Weights of a small transformer language model.
Size: 12 layers, width 160, 2 heads of 64, MLP 448 ReGLU, vocabulary 16384, 6.2M parameters.
Training: a variant of SOAP for these matrices, 477M tokens, 4005 steps.
Each number is 500 + 25 x the weight over its row's rms, rounded and kept within 0 to 999. Layers, rows and columns count from 0. Numbers have three digits each. The size before them is the row's rms in percent of the matrix's.

# layer 5 MLP up, 448x160, rms 0.333, rows 112-223, columns 0-39
087:499523527512505519456539513536531514542513457496496516495539500474517467523509514520525500470537493514474500477563471477
100:555510495527536502491502471486484534494572527484473494504546503519487458469465523458504474498538487457503510523509457520
109:575506505483467511468516505507542474536481469548487481454504476539509471484521510491521506529510509490493505523540474475
126:504443490475572524495509464507473508519507531493503510508499509521491528475461493504518494466442540504473505533516474480
089:535484524485520483533520489513496511468523506515509527509480512534480472450505513495505480468506514470475485465468488532
102:545492514488498517512486490472548456482502528482507553485456495541516474473494512511468473483554536531537499503501469502
090:445524520530507469524505536519493517512511513530470490496465501485535481468484531494481513512535483500532464510466474484
092:520511490517504495519520514475490480540491442491475488481480485504474481495492455491523510519466491438504486525504487503
096:475514489477490500540496499535468487525522513445515476543500522468471505500493512522488510524500529522487522519490497514
099:474499472475522486536464517506523505490511424534507485522502510483484477555546552513489511508486496509501475525532566558
091:508491493518463528530493490502521522489516453506501491501540523514553477511515498465480502498545504519548489507487510537
103:481514499501477495507461510535469476508496522474539463467504507478497511481536560476491494531467503531512495495505492495
102:472468491473521486509484476432492496504480473468488512520466511479560488492495538503494493491518537529465486479515508424
107:502481487520536507508531501489520541520486526505478521475494495517497522492536528493530530462504488492479456528489523532
095:489504487480489511479499486559488541474499487468573484484501512457533498563483532507512524572521504494504496459475483550
096:548468505496540497494499491441499538510472479548494490537528521513495529512499542513516472463556503514525494491493459479
098:520540554492510461506489518532513518508487500488537527507505492509511493485535495502497479498539514482480477472471521523
101:469484504490483468529506519532489481503539497517519480533546462512528468515492526463489522524515478514481490509569529508
096:471516486504525452479540473484497510491527466483519536457487498511519523535510526515527517502490503539519513496508507507
091:504477510483492567473550511530512442473503482506521487523505502479472512500520479492531511499511488477508451496468499526
101:505508537496466496535486499445501485523480456494482511509493501474557473526468514466518460518508486492515532476513513475
100:525477510454495504509504479490535502490492466510475477510540521521507485518550495463556460508524528479529502542535514520
093:492508505522510520523485519491506527444485496488461493507457549537430511477473535529531483526529500475460461472456476532
097:480477510546487511473549529485454510455491436460509482512516532481484503503512519523474471495508477502498486521531547500
089:499504490440528518507508491512472479499505530477477522519489510498513470508493503485458504467516486496470513537462543498
104:495502478483511527513451506542514470517520483523494533541523508471554495530448529510476479494491520538474529519525508542
092:495457526509500545501503495572530522493509538476522507488527482529495529489493500497480484475480440484495504523510507507
095:535496532493526485520469523467520492493494500467474526464483518532504504488487556546499514475545506517523517477491501491
099:508515519511500480490489495480509522481499500488481511492487497527454490502507490515509557510458543509541497459472485530
097:487486498514504475524476478473523514483460498496498508479488486486530501514522487521480501545506482491486498522454496488
090:527503492526517506508478488519505496478467466531474522493538510547437505482503504515502459466550506512492506551461525512
104:446477555577501523492473480495470492506532483517522494495495466506469464526492516430483519500515502499521518467484518507
101:523523507492489520495538502543478497512523542506524522507506522464503491506514473489492507461465503482488515465513519512
094:500462534510493532487502483493496480532491487501475474508539549412538525519487539490536458472469491462532474470519489486
102:526496522530480496492497499472494541490493474514474502511484461543480498511518479507457526502489501469531520510481483524
098:476518507519517510532501472480503505532489486463471520494524497490518527530497473454460484508500533483447504536505494514
101:470506499470504484506463467502476508478523508472502465511507487465501482493538525474507532513517493534524499444473517489
095:534500524471503521493485505503530515475478483505477524479510535459452497523512456477524508506483521522498509522481476460
097:460518484502442498517499536469546480498506514503517448542500507487470484516497494502473515506515507543502519490502507494
101:502489503480487508506518496481526482508455457537517549487527513514499492511526530475498483487503503479511490505501520467
112:546506518530492504485399521518472477532513512481497459508491470488515523512477512500527492518495509529491525519490500511
107:524472540547478483471446434506493457513505476517491480503500523510489491488499464468477472494478527473497518505502470469
089:510479512506474459466502499487491523524474522448506512569478498545482501478492448537505487446497521498467478480495485437
096:512476502486472505493504519512479479498524509509527467530518527492484507505528482471512490561505499476477497501511538485
109:513506476482529539503536497485517503504454473477476494517503557467481467476523488496542506483522490503502480485566496480
107:502479529539451514526509543475518514471508506527495455503487498474460512536519512495498537550529503500497489455518534525
119:528475497476507513443450502468516512482477518481499518519499505518504476530543505472508465537535523507494485515499461521
091:499495520477455531471515495484481529480489474512510506493524502490490446528490481470497526517477519504496505510508525488
095:493522480504503468480480496467511495462473515497473494472459459544494509522500508492465546520522505470529487503518450500
096:500475454519479526517572519491486472514529507521527507504467502473524544532502495479519488479511502490476523476498543510
092:515546497500507507486509550477480484497518511501490501532510512472495517479505466515554493536498461494505524503522497543
095:504542502520497473473508543470502536514518497485472508488495492521510525511511501486501490531527532501529500513520511515
091:527515506504523503501532499456498488549472493445497464491485485486566500538540545448517484480511534500477472494494479521
096:502495525462545506475500470528451502513492488476472481514496510515509516458519496473548510521543476501515469481483469495
113:497461525459507550446483476520455578530479491493477487544513498493517494496518497529508468493510495487457517489482540487
098:509497493534528468505504542497524495459530512518450458533464500525463473540540474489493516527551529504498511526543488524
112:501485489511533514490531466469481526505510511507563473498514499505470499494470506487491480501506481513507479507478525504
108:533524501527518492504454533484481525509514530475495471495502510449504531511493519530545534518506533542532488493475517532
096:509504521511495502460522486469476517516501486465475459487514469528471475521507511527458524492504517502485458500491518521
119:469468506500487483512526492493476528489563521473509524515491498515491500462465531530445429465512496513495523538476449498
088:538477506451440514460472532484498494524424508520475481505507476507466486503484497526487468490480534487490477510506480478
106:513509480450462470503490522459533468539470522512487500530518553530497447483501490507517510482479512507530460513522501476
099:523432508525483459511509474508502486511475475542488504465484514510528508478512507517482516521462498466456444483526500491
083:481508454572537491510505473509447511441467529515498484531454497523486438539543491526484463483481532468484489488504525508
104:481488458518506531476519533524472471523479528502516488517527470510477503498530479500485523519452492528502505460465520545
095:502517533544477558541506464490476524496516512507504468505465477499485533480469435547524507503460480464484498486500481520
106:513491484560497512503498535489533486521458519456468518504493505468479461506509482476490493473470491467530443510496520485
107:502495535497490485499481484482506508457485501518493535540527525499447479456442519489490468509469509509492517491516548485
102:511478464500472497503509478501513486443537504493481505504514509522472489449467522486478516521495528473511455458490477469
102:519511506482470545480450506474469509504494518456475456468504504483512477535498508506506538503530474472488487488532519508
106:457475476548499460509462513564514504544495473492484500510489503480489504505518481503504491493458538486513503510471460539
153:542552505510479472487521549502473476515493550499508538508489466507528513514520432474489539516529499517500487490478532495
102:503471527512491528492476519520467518496465521527465561525485513513505512464527539514505520516450495504496553500489498510
088:492515498511514488547497487490492509534510487521443491511488503498522515530507494470507516518470496527521506546479539502
099:463475518515534495506496494505497457508496490498497478477500501529516525464491466490482514502500449496510537455467485478
108:535485489465482476503479491493475460526506529503525493465508535509497555500500500530474467503496500492471465459523468479
109:472508524483554481484526490497527482458526530515465496479511491502471513458500515532534472491464470518531497525503503503
097:487543500502450524469475465506505473442492509523487516478517521498519479514494505511494518516475458512506518521458450510
100:498480514517492457512514544470478522496490500500479463513525483549473481517513502466505517523506468507514448496492507493
103:474507545520488561524514472511490481513511507485496484475494503507504495516496522511528517495489469496500467516514536490
097:494500478487523455497514448497504499508515466563521471493484473466520491536533528498471423545458466479464524503518509513
097:488495523462503515514501479531465514494520501527488517497504487525461497569507469531493503495510500472508505502484468507
110:517528494485492538530515480508484474505497484524523517532486537501491475509508522511510487497492521529463546527511490518
090:477488501515460505456482479520480503471528519450487525468523460538510492539503480451484510503505498519509502472546524461
098:490453498486479552486554523501520511508517475518502486466514505506467500505513508518520522528479522479518470538512516511
100:492540466489445515552528481529488505538481488556522530542493503475488476447491505494497494517472505506514508518472546522
090:503493484502491461512506502457494516514556475522499492507505490502473484440486490459508501485504511540471507519531447488
098:506505498494496487514453502502523441513503513554503507491523475497550531549481505483490520503498506504531484514532457503
104:516459513508497493484457459472471521509477483547534485518529535490459496440488512513501503496496525490481506487492523503
094:485509517487506471536499530503544501474494459515467484495509539475488493528507499488537511460520517440457537504561480480
100:482506482539470456560527450461502480475494504493499511474486503510496504518482539491512473485483510515474464549491469571
087:503472517475543526446514496506499502493543483468501462494533550499504499495488528520514486543464509486527508525496492508
116:491529500488485494503517491508545486524529505538511497484486561498476523533509481490510547479497532523491512510467535491
087:514498512482488487502449485485496524502493506493511512512539486457493475496447498543482468517492497492476507529521510471
096:470525492526535478478478515497486507497544558528497450550482487467498536456522523507525503530478510502495552511533485501
102:503507514497486530499505505500497528514506553448461523464484492458472485490517506538498477499492468485533503511499485495
097:468466437516465501469482475480521514498503462471491513506502541455456493520527484470478478505512519517533474539524479525
099:491561515505484514516463534468527542516504483480472540519495497499548499537524512476497508543508472519466506507512507505
092:508530515512480495467521523543483499446500504505489473522491531552470441506488505490528499498513502506503488507495517481
104:469503514517521514484478494478482495496477472486465521507487528489487491517502491552487507467481501476522479491489535531
104:514492492508480503498466481521475502479513529456476534506436549517528481486516517513491480466522491498505490548508489538
099:487533526480454494509496461516487509476521494504479477490528500489519499519518500472464544519507544514441525458497521512
095:512515491515518517491493502525485474468510518478508488489509482442504506490423497518488463479496492460483520535503537510
145:527495509455545541513499515459505488501492483519540477472511489517482490538498502489477495465488531530519499458507531507
090:494504445478520520482526458506475490497530488469498531482516495521523502507484492544466518519524534481494484552511513477
096:516496510480493488521490550495474477433485482495497475536508466491457518487534489490500520491527465471536503496499546493
101:454498488460526499489517450548505558514491482552537475521504552476502514501482470503523502476523504483484499495488489507
090:454460490506497531456490578536514486530533482496483555485461486509514497483490455521530520514526513513481482504527499530
090:482476482506501502487523519446498533467465467519533505514501487488487530481510517491516485508544481516547537494461524484
104:555450493530476479483445482496552502491486496492509522478497553520503503525479512479476529522462533485473556530509505513
098:495534492499493516480498480490466471482467508449489477491481457479521514528499472497512507447517478465499505467507541534
101:488481461531530457471471500502496512497502495520496469481520482526481512489460501488498550478481542486503541467516513510
# layer 5 MLP down (transposed), 448x160, rms 0.311, rows 112-222, columns 0-39
102:512524463506506522488497420515447478523510496439494497490460500511516504469503539486496491526523533523499537538464503481
103:502509524495463551530486535475501467468439481476514509516482483470500517470506476532512473508505489493550469524501490468
108:463496485510516537514519498519496493482499496492522530535470515526484529454504445515463479492532544536553554566510501486
123:490515515474485527544515501490543525473511480533523531494457483495476501485479526500476491470492486490472477510534460502
090:499481503523484535442498497483499507504475490497493474481556493464498491485481464522538504481485465508501529525490502489
094:495481560505479524492518525513474530543485497532461481499546508472469523513519529473524530512455502498458496502490502514
099:539459486542521540476470501500497515528500499481518501490506527529487504470520525483507503521464517488466514488493513477
097:513472519475544418464555494477484538491520515523483519535510501506499439495529513507469487526506531526528510513529540495
098:495489490489515498481458517467549462476468524523455475438476502538511501542499506499486477504534470499498492465514461526
087:483492469532468539529529490489493528436495524485485512532507470546542483464487485483511469484513490502477530480509489459
093:502524508505528534506515475491483492474501512476484486501475502446463503479497488515498503422528524500443526455515454473
103:519496493481529451485490522491545508483497509531454509508518487522478488489508479476464522473541507449458491548553497481
098:546512497534497485519506504534522534525510492499525502473525514492470536549523477476438521498489497490521518534470482568
102:491483482509502498539466525517469460468511486507517484502512500484524506458483425553469482518480475487512525435519482467
095:484481507475486490523508465477503485504509546488517521464481460542519446435509489513511490446491487487499536531522492454
106:512479495477490468517509498517512497490476501477448466544495466459534489520499524488477529505488485462511564486472508529
097:493489465511505469487490446468517529538498480475456468479473542504493525519476513487491548494477450535503549519522493484
090:504496458483486513511494477454513537489485479483498496473472507471488519466496488529487466458480503523528497481432539473
093:497498504538463510462476511509463523535486505544527496538512446536518479503503513490493480487487482468505488492518478518
088:492520508526533493508512504509488540514485544504473533486487505517481523531509523483516495495474456527473520524494489502
105:483499466513544450473528523508475518495476494520489515523527513451485499491508486512473487488479473441532515547487504490
103:504570541542518484500470494506490503485470504505512447481486518463508504520522504537495521530496529482502452473480499540
093:473489514517503462488482486533471504502463496512535503464517470491541452497489522467509517494507496471515499517528516481
095:488503510468483467503496454541520496506507551487470482541488475508505502487493488508533539530492509508518520467464490474
092:489461521510530523451462516507519521468526453537546522490569512501493524496494490521506499499505502516537491496515490526
104:502474482544521483479459456484504505465490505508505531476442511477451500482511503466496535479563514530516482497449485504
096:498542439512485446509530500478505492516491468524485494541492468500520511503496565547514517524506526495479477486506466478
087:471495474521475492492507483502507494519493519533511477498506522469497511503498470511463491552488505494517520517510523438
098:478498464450520488539520489529480467485506477506506483457521492524503511495482516473503440493506476510476511485509486470
097:479484502517545529480489534520471498531520467507546486554515493552521510483505483492492555512463508508503469491533490503
095:514465503445495501481495489477504474551518520462494445463480504497534506503507461479497512512522529455487517503484488511
104:506462535433539424500488531533535539526506459502515504523554517512507503534490493539501488494478468474486537483499516505
096:497469542525508442514503477497510483472473491504466469486494483492497487495475516529476501507537519522479535531490501474
106:500484489508491536526504458506478520496511492529510469510502524540510489469511519480488471456483508496464495545510542525
099:503525452493468504531517449516519507529538530495478472498517506492548528496456550525535501511499492552451521530506527493
106:493464476481449435488491552507477521474499540506480502512522467454449501494484489472514456499459516483543492482494477506
105:508506493510519476488473541516481478519500486549515519461552467493490537502478502539506500518517516447484528519471514534
104:462526507548551459507475500507483533538489511477519489527501487486508499481471488482507474524488466451500474478543513536
097:488515485502568463483513484505487495543468502511511508453486482529497491509493466482516474490483485475484466550505517484
096:480510496484532486521485509477514512462524541480470461489478468502521479472503497532468515497470487499534514487502518501
096:489493461473454474564555530477507511478508490496543510486538458499489492494509494501499521503504470445510467491514502502
098:497535455487502519528544566504505544470525525532480522487512502482506476505503526494486522527491458514487483522487515526
097:508498530481532539499474524501506508482497509507521479485517506501509540486489518486518546545499512494516523480546514495
102:496505495517540467485476507503507521488461503478518479482469547497466476501512535470517473497519483509535513514520445500
086:535522507446485460497479484497489539513563534547494527488504473496529542557492512501472508511454503500492521512472523519
090:526538444483519509485511486520456468503494470512496540507523513504528503503480493499489461475494482501521514529500494515
105:512521546491496425509470465483481484511505478513521499476520503543516505482460522476523507515461470493496495461503521503
092:484529531511532477511520512469507505539466477481500473497460519498513518502501521514506509495500497485504507551482526517
096:514504492509435520466554479549486482523518511491525512498528513455520475500500538467518506484489480497491501510466541549
083:469513555507516486481469484530514546484463474493474475499499470549497469486489519526495523488490499507552486503477462504
104:476477488508462489489529475505498528454476515507477525502538486514476487462476494493480502513540530493504517517503501513
099:510460499493482535533495454521517487472480511544521536481472488457473483503493511487501534497516499515464544462498467504
101:498477469512486450460491500506506492472522503511487546471488484554473536473464474534476526529476479510519536439498492481
096:498544474519475496513488538516494497511485546550470499496527466472507512521497509490474512453525522551547514522489496507
096:478531481508518455542514538468546443478514499500551521453508482487496534475487507455510537505493494509519480540531483517
097:489463464533467520483531471488518504489548491542514503514504513501523513482524511482516466508507490533532489482484480508
112:499518514526499505541551474510519532500510484531492473466499515516486496503480506486526540515527481560469483495526499485
104:502471473548498478510540476507519471520477514518493502531536495528535493505503498433439483493514480443442556501533481491
096:506436458488479461515492504510510489438485534500542537561475540479544551499513486498483508541510514516482551510517451457
109:551498499495506506499536539493465511494475541511472488512515498508529504538492513491483547496500511468506506522523549478
108:501495484478549506491515524515517464474502451479496485494531513495510472481476525561467543483526465461525496480504499477
094:515531520508523479541530467542495532451520468463481479468492474470510563475490515476512511498507424525492490492477496492
104:518513525427523536486504547480449503504514506485491496537534533480489505505488471475520486516504486498498506494494486538
087:463505496510465505509488530501546486490502468500494498532507489469543545522479541539547518542488482535531499510491483513
092:513511498515490475538522484518523495480514465491513503508462517507515514494466527488537499494514490473501487500532489427
095:512451486461499481503469492496507474486496490515481520520540484510534504498530488486508508531516576537528557530466516509
113:540516495510460533475542493513485545487556457499468513515516477516524462492475489498522499490515500543485491470510498493
086:486491519514568491475487476528522513538503470500523499476530501506481484469515493503509502516464511562506512447519524524
108:503510514525516489511519499523488514528490515511510529485483480471472558486489472499526492424464502492518527556506515544
109:479549523513485475489521498465535500497517505545523495505513533485492543523492482484488465484463468526553470474483522500
094:500493545506509537527551478462503528418493519566517496447495490562523495466520513518454520480529505508491496508515496473
128:532497477491488479526506516518477531508522536520488497505551483501522486562497481511503504484466533494505520536518559524
093:472534481484521505540516475505507467485534515465542453474506522500514497513487479520507537500529504544503499551472484484
086:520499498482451520499516498517476513472458518494503486498523483487505524568471543512490504482504479444503545477486487519
105:533503485520533487515523485485514528519526517508467518515524517553506537468529537490443482498501495512487530482482512494
103:441488473535486506507548508524518498468509509481477478491488532519473476505509505530473485476503477489496566500483498481
105:493478478501440481514528494518495502538456479508526507534490494474494490505471515490452539481553475509514513500508525525
095:473490503499498518491508472467492484557495511491493513543441526488508557543495489492483509472500480521453506534516503563
098:457557491475512470544538494511502504511497501488517505479494482458526500467497529494514457453457476528493532507503475524
100:492526466512509475461476518474487527446461492495491539526498497482484490493517443485471511472531494458506482466493508530
100:510494526517483513499490509471516511496509532423476510534490529491541481516481501543521590494502495492505488494447527505
099:494506513489495465481521471454455477501480504442480454524481530471534451501517546518546493472503517539483498491472526502
105:510482470498458489482526508492506508522510524535515458464475462529499511494499543454513502530508512475513508444495511497
090:453512497476512521513531507489512500471502463507511473502470506487492497471467524522533487495487430460448478509488475512
103:492507506546499481479464469491497547523487537517488511484489504499518525466510487486460465500513518472510516508470512481
097:504475534500493472496467507496498510488499500462494486501495478526485549531494510523497499481505494461485498512516475498
091:483509461482481475460445530494508516517443460504521504522518503488491499508514490494482537473473522491485512487454509464
104:521508533491455505485504523527486504503514457529506526488492521508481530533490538512511483497500502504528444486482546500
109:478477509506516454486534446519484503541483489427504474515508468485519481488507442490458492527467499486522504577512489513
096:487484495505513529470517474509509492543516498453494509504462505533512467479523498492496510483470501535511503433484528504
107:544500570486488488492466562506452461472528508509463454479510499503508521501477489477471504547496476526523521481509521523
095:500521515512479505543489520509538472527463454536470540494445486491491479483511486497540489472482489479467482490464536468
111:474509489528520495539463511497459465463457542519504485471476482435500484481487494517553461482520479468510498427484481474
087:494434479518522488516484473506496475501503493492506522477492482518519490469489480501542512519486522539522507507524481483
101:536511530452447511469479518505517512498496459501502592462526514531486477508485479478482489508528515482500465519449495466
093:493470494491502497493504496480462470461484474557508467492463502528545506496475478482533477484508542482463494485509565496
101:480523530500519469498503511494474499483496470525489448501498465528511543507490524481534488480498490501483512496529565484
093:502425507496472507507554494509494494487534494538538458470499504500485509459496486505509526458527534493524531498500523506
093:480495486503510489510514507437495470520486512513489475521475459490547551494516477508493514482505512477493496501467488501
105:477510495509511505489535501505486494535493515519473507443481472544451472516493490484475511488477512498510504475522471482
102:489514506461564482473510508512541486494480445546474410500556463483529516535526509483517536507523507499497520487540526489
096:471443456517475521531455531485490506505479491491475550498462539536495460474511470486496480470519489490518475543472461472
099:507489524449506459539473495522499520529487473535477496549550506505508497517514497516501519511492484497512491448515429561
132:475516459553479540507513463490482509483489498465521531508473508539493485535508507483507481533523496534468463508531517476
103:503551537459487525453533518509498513513502473482514546517487489488483517510529485482472519481459532516496492509479514543
087:485504487531479504476522472514518534559505499513528541453506532520517469501493484503499479517476555508493509493458459504
098:513497463545513499535493533489535484546502526486494529482484454499508460494547503512486481493499538536466515483506501499
108:506486516469505474518484531503554539530480529490499503534526517491510520526500498470543482506483521454512517425495502490
092:475517482500536521501481467522474509540499504483476494476516501540516460517484504504487514496464521483428480525553491519
099:501491497456533493500532499502457467517505523491499455498499498523478505488456495560507458514540518523519520494494529486
103:514493521510520497503442517513520488486533528503500475505497514503467507486507513519504540533513558500480551489458463491
# layer 5 MLP gate, 448x160, rms 0.329, rows 113-223, columns 0-39
110:479531530529524477478531496505513493516520530491471471504497491524484510479521529551476514496504522498536535518524507517
109:522485483467465524502491504502520503468521506520501505424438522525483509519498515513504502510497506495510490509514510507
143:513563514509445469475469559499492489514469478488498506442540456504532487521521485495493523534512492551544473476495508505
095:518515481483452491476508551500502549504505467456540543497484496518500504504501496525461471437530509527483523508523518512
111:504526474503516500501499530503472522528479498557586439504524513472511509502511481506513520498469478462461488492534522503
098:494515480488507476516490522511475486505511489530489427496509466505493523503461486482548515495519518518437492468501458501
095:466457483520523484470493506500487439469492489497527491478490516491503522480485503487541510498490527514497482498522493443
097:446518515484507476497513511484508492498513483492468515508495547482532498545506480516503525468509472517483488474552496492
091:518514476498486518466497510493493486527518487509495480497522480437519518491520504472526456520514513489491470549511508531
102:455496474476493494490496489467471503514507500501552479496528499500489515504482474472490510507480483511521509536483508488
097:491471470489473521512469539455506552517507520532526506503511515522455473505487480490516481517466483497503488489491559500
103:506495470514462509429477538562491520507508488516501516476528530459476521521561475490501514520470496460485515497499547556
098:521461472444490509480488513475473494459471495495524484512513489508461497504482487463525466495497502533472494466514515511
091:507498492489549505501511552488505492477492451501525488488517505467478522527525499468501536529479479522499511433503499531
100:509521485515483503463496552530512500477565518512506512472515541524517512513510468511527535523549494552482486472527513503
094:499463524460528507495461463491481539523507526487502456499516532457472507520489512486583504505519470521462527499503500517
103:479465499520490521462509490539476479486484490517516506502509469513487526489513464502549523531509518493506496503512505518
093:504434521495497483500532509501482501484545446488570486456485494523483530482531492477481519520476474498529496486491527501
091:470481453478511506496490487481492513479461494487459532480517454499490505487475547537439478493477504489484519487506528515
104:510520537479481536485475514510511473486536531441515536490476481522503503548543489488472516549504481534479455480471520543
105:500476499489487484485538526486510511468537502521452521488497460507523479482522481452497543542537527464485516497538507509
104:518533479508483482472524486488456528525478529513487495473544495488519488503491480471498498490482496489509509557504510495
099:479507472492499518495558521482506491507500509537486489509539483489514465480475505433509476488475562494528489449498458519
095:451480497508484476499476511483520517462508505536485488520511508457510497505492514457553496522509518529497505512467548534
097:451527528489487504502548493506522492524512460483548489487475501496506465543555522553467515488473478542499469501461481485
090:518520486471528535530503501509516470504502521516534474527572464493519502511474463476527538497533496530470516480520482509
092:462538496497464531514530491492463533527489495520544434517544500480525540518490472506497502522477474505484509517528532512
098:471513493501463521509514470542493501503492489502518435453543501517497490526474513504513473483525473511474477517534501473
105:507476458490438527512522506485482522541536531518498494515467518504495514482487441514512492536509492535483514456516489537
101:481536519462518524488528481542495452503488510505521490504528476531473503489525487462522511504520518455491504491542459517
106:512493514505530548498519461488509496494507505530473469495546523472447485544519496511484478476532487521471521506475483483
091:475464490479524509509514505511446494447490553521526530528500492527505535489525521481504433522518487487501469523497494570
101:499544484500545472492522505456497495497541461513503518506500486504474518538518458491552473500477475489486488530510474528
096:427450512538474538509467498490462532487498488531503482462488538491520478477543524469478475482484476478508504507505516514
104:531522516500511472503450465452518525487507472471542528514532537486481506451502512512485483534507468524525497463485506449
106:465490495480442506493523513519476497502523478469507525486513495513495465518510499468453462509500465528534492489490473478
103:445508498487511496472517468512576485504488520483500465500556522497513479515527563474491524507473491517536503495521517491
092:503524462560499529477475449516511503478480488512501536483516524489508499523507490485504541550525482516521515528456536531
097:523452473521516558469533502498494507510508511506487516456487495475480501505454497530529479501438503508539497456497501472
099:538512478460476471534482503482485503509518500527511468507514490477491553468523484476514494494528537499481479444487490510
098:478495504489482526537520454494521457497497482522507494509541526457486483520524485514521552517481540498499477507509501477
096:520505471494508510557535525507495514496521505475467528525514511464519512468577514487481495490531495513515480501512486520
092:482478489502541469523487479522468525518455490492454498489511479529506499529516513525515487465498479523506483497513498498
092:452526491498483523533488504504529514473479483488485475507452500524469497506506489510499497520496463492486505529518499499
097:478499465511464491526524523516477514446544498519532480504528483471482517486464523513508504529504461493525444523501450534
117:477474505526613487502502457511499524498508521514516481486540481489530490491525495468516479501502475518497518520486512504
096:485445488495497447566527492487527510529457531515529476490451507495484509508519527473516504501506481499498526465490515515
097:515494527490482499525477501519503474466536495485469505486499469515490476471503503544466522504527478476504488527505476485
102:518472450557505516490544521460511488511518528544519488474505485478511519525492471488536464491515519513497515494508537519
098:478546518484527519531464500514492486542528467511491492560476508425505520491518474497490543527499445538504499500539507522
107:494528517492489465501514568483494547525487479519519496487497486553492473523513465467501477464453522513508500554497530485
097:492514537496543533507480486481491485490506513492475456527518513490514479543527516445496493454536512505468508533488476484
106:499491522446541498492454475456443516514517490468525479540492485532550488534486498471473539480465465469538502504514500569
086:500502470437461524511470495475542554471524491491522492488486506508479468470508469480497426488514536479529538525519522503
098:467499511502514526500534517462465500504548490460534482510501524474476506518508471515557538471468493528510489498521520510
105:497473496480517489488478520513527526509568465520481530486500517499488508514495513491521453479494523523474538523508519512
105:484534509513489501489497484501471531522484529518513485490503492472465502475544469454513510447489489501489478549528553509
092:456524497501492489525514497466498521472495480509468484560508476492472499509502501489488509487523452449481486544517557539
104:546467525537500483511531570472494533488523470515466474491513481488532516510540526468496526539530475482497500455468481489
100:526533494472498519547502460463493508512558498479483518512494497510512489519480547461497482502530491515506492506490511495
100:522466471505506525507500516528543517485533479517487476458501498462553527545516501436504543520448504489458507486485521461
095:472462487523488522471486485482524485473487460474474475475474496514501552476511479438512510514502506479500497489481490513
088:486508437539528471513472497520506550527494531520526465521435481490503475549545480515485497482491503479499463490464518510
107:518521507505471498472476504489510483529506499514539476525525477527470528488508490499492537513486493522491525475489522540
103:451489499445492516540487486487461526496510532492417514495493480504510503517502490490477488473495492514472496492524494555
100:476490486530480505500482502474543475476480479458500476464521480464477522514520446507505446485502527479462489523476501516
130:501508487498447505516495497485512523539502536512524495515478489493509536493501477500471521456519510476484468516505457507
103:513438477462520486486487489491484517492497549486470512515493485470517512487524496512479457495468505514516494479481495481
098:506493463534528522495479477523542508474490458471509510509488525481510479491501544514508511517517494535500496489490511479
094:465485479538461477482541501453525517491534482494483490507513505521463547471503500461490488505569479488512481500520481470
131:508511488513493455501522531525497520520528558495479465520471518489479537479545480498484512487512493519520459543467559555
095:496487482502516516492486515488500478478518513476517474465527486509524504463491509512479500491512477481572493488496472498
086:496470487463510533492472536480497514535514498529458487525458511489472520472499487495477505494473489500533530506495483491
100:482474492456464495492508490474490515487467504449505514479451536510512509515507499503541484530514510541444481543455518517
108:531532479486500518464500464482484491548490529454494503493466520530551501510483463462480443515515493474467542492547459480
097:496517472515456539448537491479526527503515511475524459495556508528503509457512486472540472523494498524495470486545466524
096:513538513496481493505482516509519508494448523493506487513508474500535523514486513525508510496458517496511542433493482489
098:492495487574477488494479511463486505511474517533493489536524533501501490528480497514515487493510488496482489470478523482
098:486449440495510451453483537502496480465492523479519556504511494460470462458518510516506495461513504509459500469478488529
100:490535514486478491467495474523501496497491496535537501508539517479499526514533488453474477511507522503490515535528535522
096:543546486523508482505507488527508576478494489488518435520520541531444507470490477518512517557467529475506468482497450498
105:501493506547451533497522515525465474511492480493507529495512491494495480505549506515473517503501508513488494509514487528
091:500506528470478500488497457498492522530495491511495490523552499488492520473480539478485481506496452515489521491485474507
102:532553464469531496475507458498472487493474519477477490549513484512532461516492509481539519538501450512502525511531496524
092:466520526496523539520506469486500541489471529518494511478519472456556500461509511483516486512499476499496469488481517504
091:539495505507525448525486489496533512500507503475441464525507549505498531492497464463477446487480486466487477502535527469
099:498505503488512452535434457491464500503508476524553486450480501507538526473467491469514521486502502470509519479476484480
099:427542527528524507514490529510505488518464484502461544488478493488540512489468507504509496520539520499489539506554499514
098:505478526531484491535498521523479521496534476511506513460507504497488523473455476475490525512471532511511521467528512525
103:526497516510535511485503535524489499486531492494510487541498535511498502516528513472511475520467494508509545507523480522
095:482470490483474513541455483462486515480480527516441516509513499508503478440499474500493504453521473487486512524504466531
100:470497459535475487527493488481518492513507511526491491512491546518471525475516512497504481508529490545526518453532495504
095:473449459512492525495523454470496513540498500492488518524518486493521500496458478541523511475489501515491495462445495491
097:473525486541503496526508498504522521500505512512499481514508501467486491511495504501518474471479456484487482515509507507
091:542522484517499485515527505501480514455529461521470510488516493494516557541510488492501500525478510513503506516505474484
113:510485464504490521527553477489543489526509519505475488509527469508475462484552508495497486493568548537507477505507455499
098:523487488491474509453506476473514525545502501486476519480480478495587500513500498488466531519503537448466506516508475499
098:461502469517492483481528487457454492540479490500486448497496469489515543521514465493511497472522489538512470509484493503
093:478533504507501463513452529478461478514496526526486506491489503501551519547464509505518482502501478539495502499518473485
099:452515472496514519544518455465487519523482511548525471522508496498491487450566512527502505477520491497503491490510513487
097:499532527455505445474518511509492536511477517527525493487515524518509475547516554506470484490520474527535472505465544477
093:489486486488527494471504485474534491497505464496466523500496492497531456523492460494473498549517505477478470524489500551
103:501517479531467502499488463513465515507502497474492544520472492492525517477524515459521506554512462452477517538513505497
099:504552505499488487549455556528500508491463490485501474451511448483496498559531478484489480486539473491492480472508510503
088:479522472514479512488479488503492490481513514533472468516508437484479514508490505500489522506487471553532513498522498521
095:547510495489489482547507481539486517491534534512459476478522503494502524489523439498554502520461477435469498501467506488
088:498495454484532492523434512525522504518491523492468511492494470518476467509502464505510471494513510506456543475510481488
098:430532490489516478498496497506530502467489471486513522516511474504498540437511523530433485516530475472578493490500520482
096:444522498547514501490535486478516493486469467481513505491495513501462513503470518497442469494517532503528501531509515449
101:468435484511496522454479454491508463482525518500480501504507502485531510523461516442523498517522498492470503491510484503
107:484503445536487511503576504488498489555489480504548452503482538448531519465538491487493534532484515532479528474538466489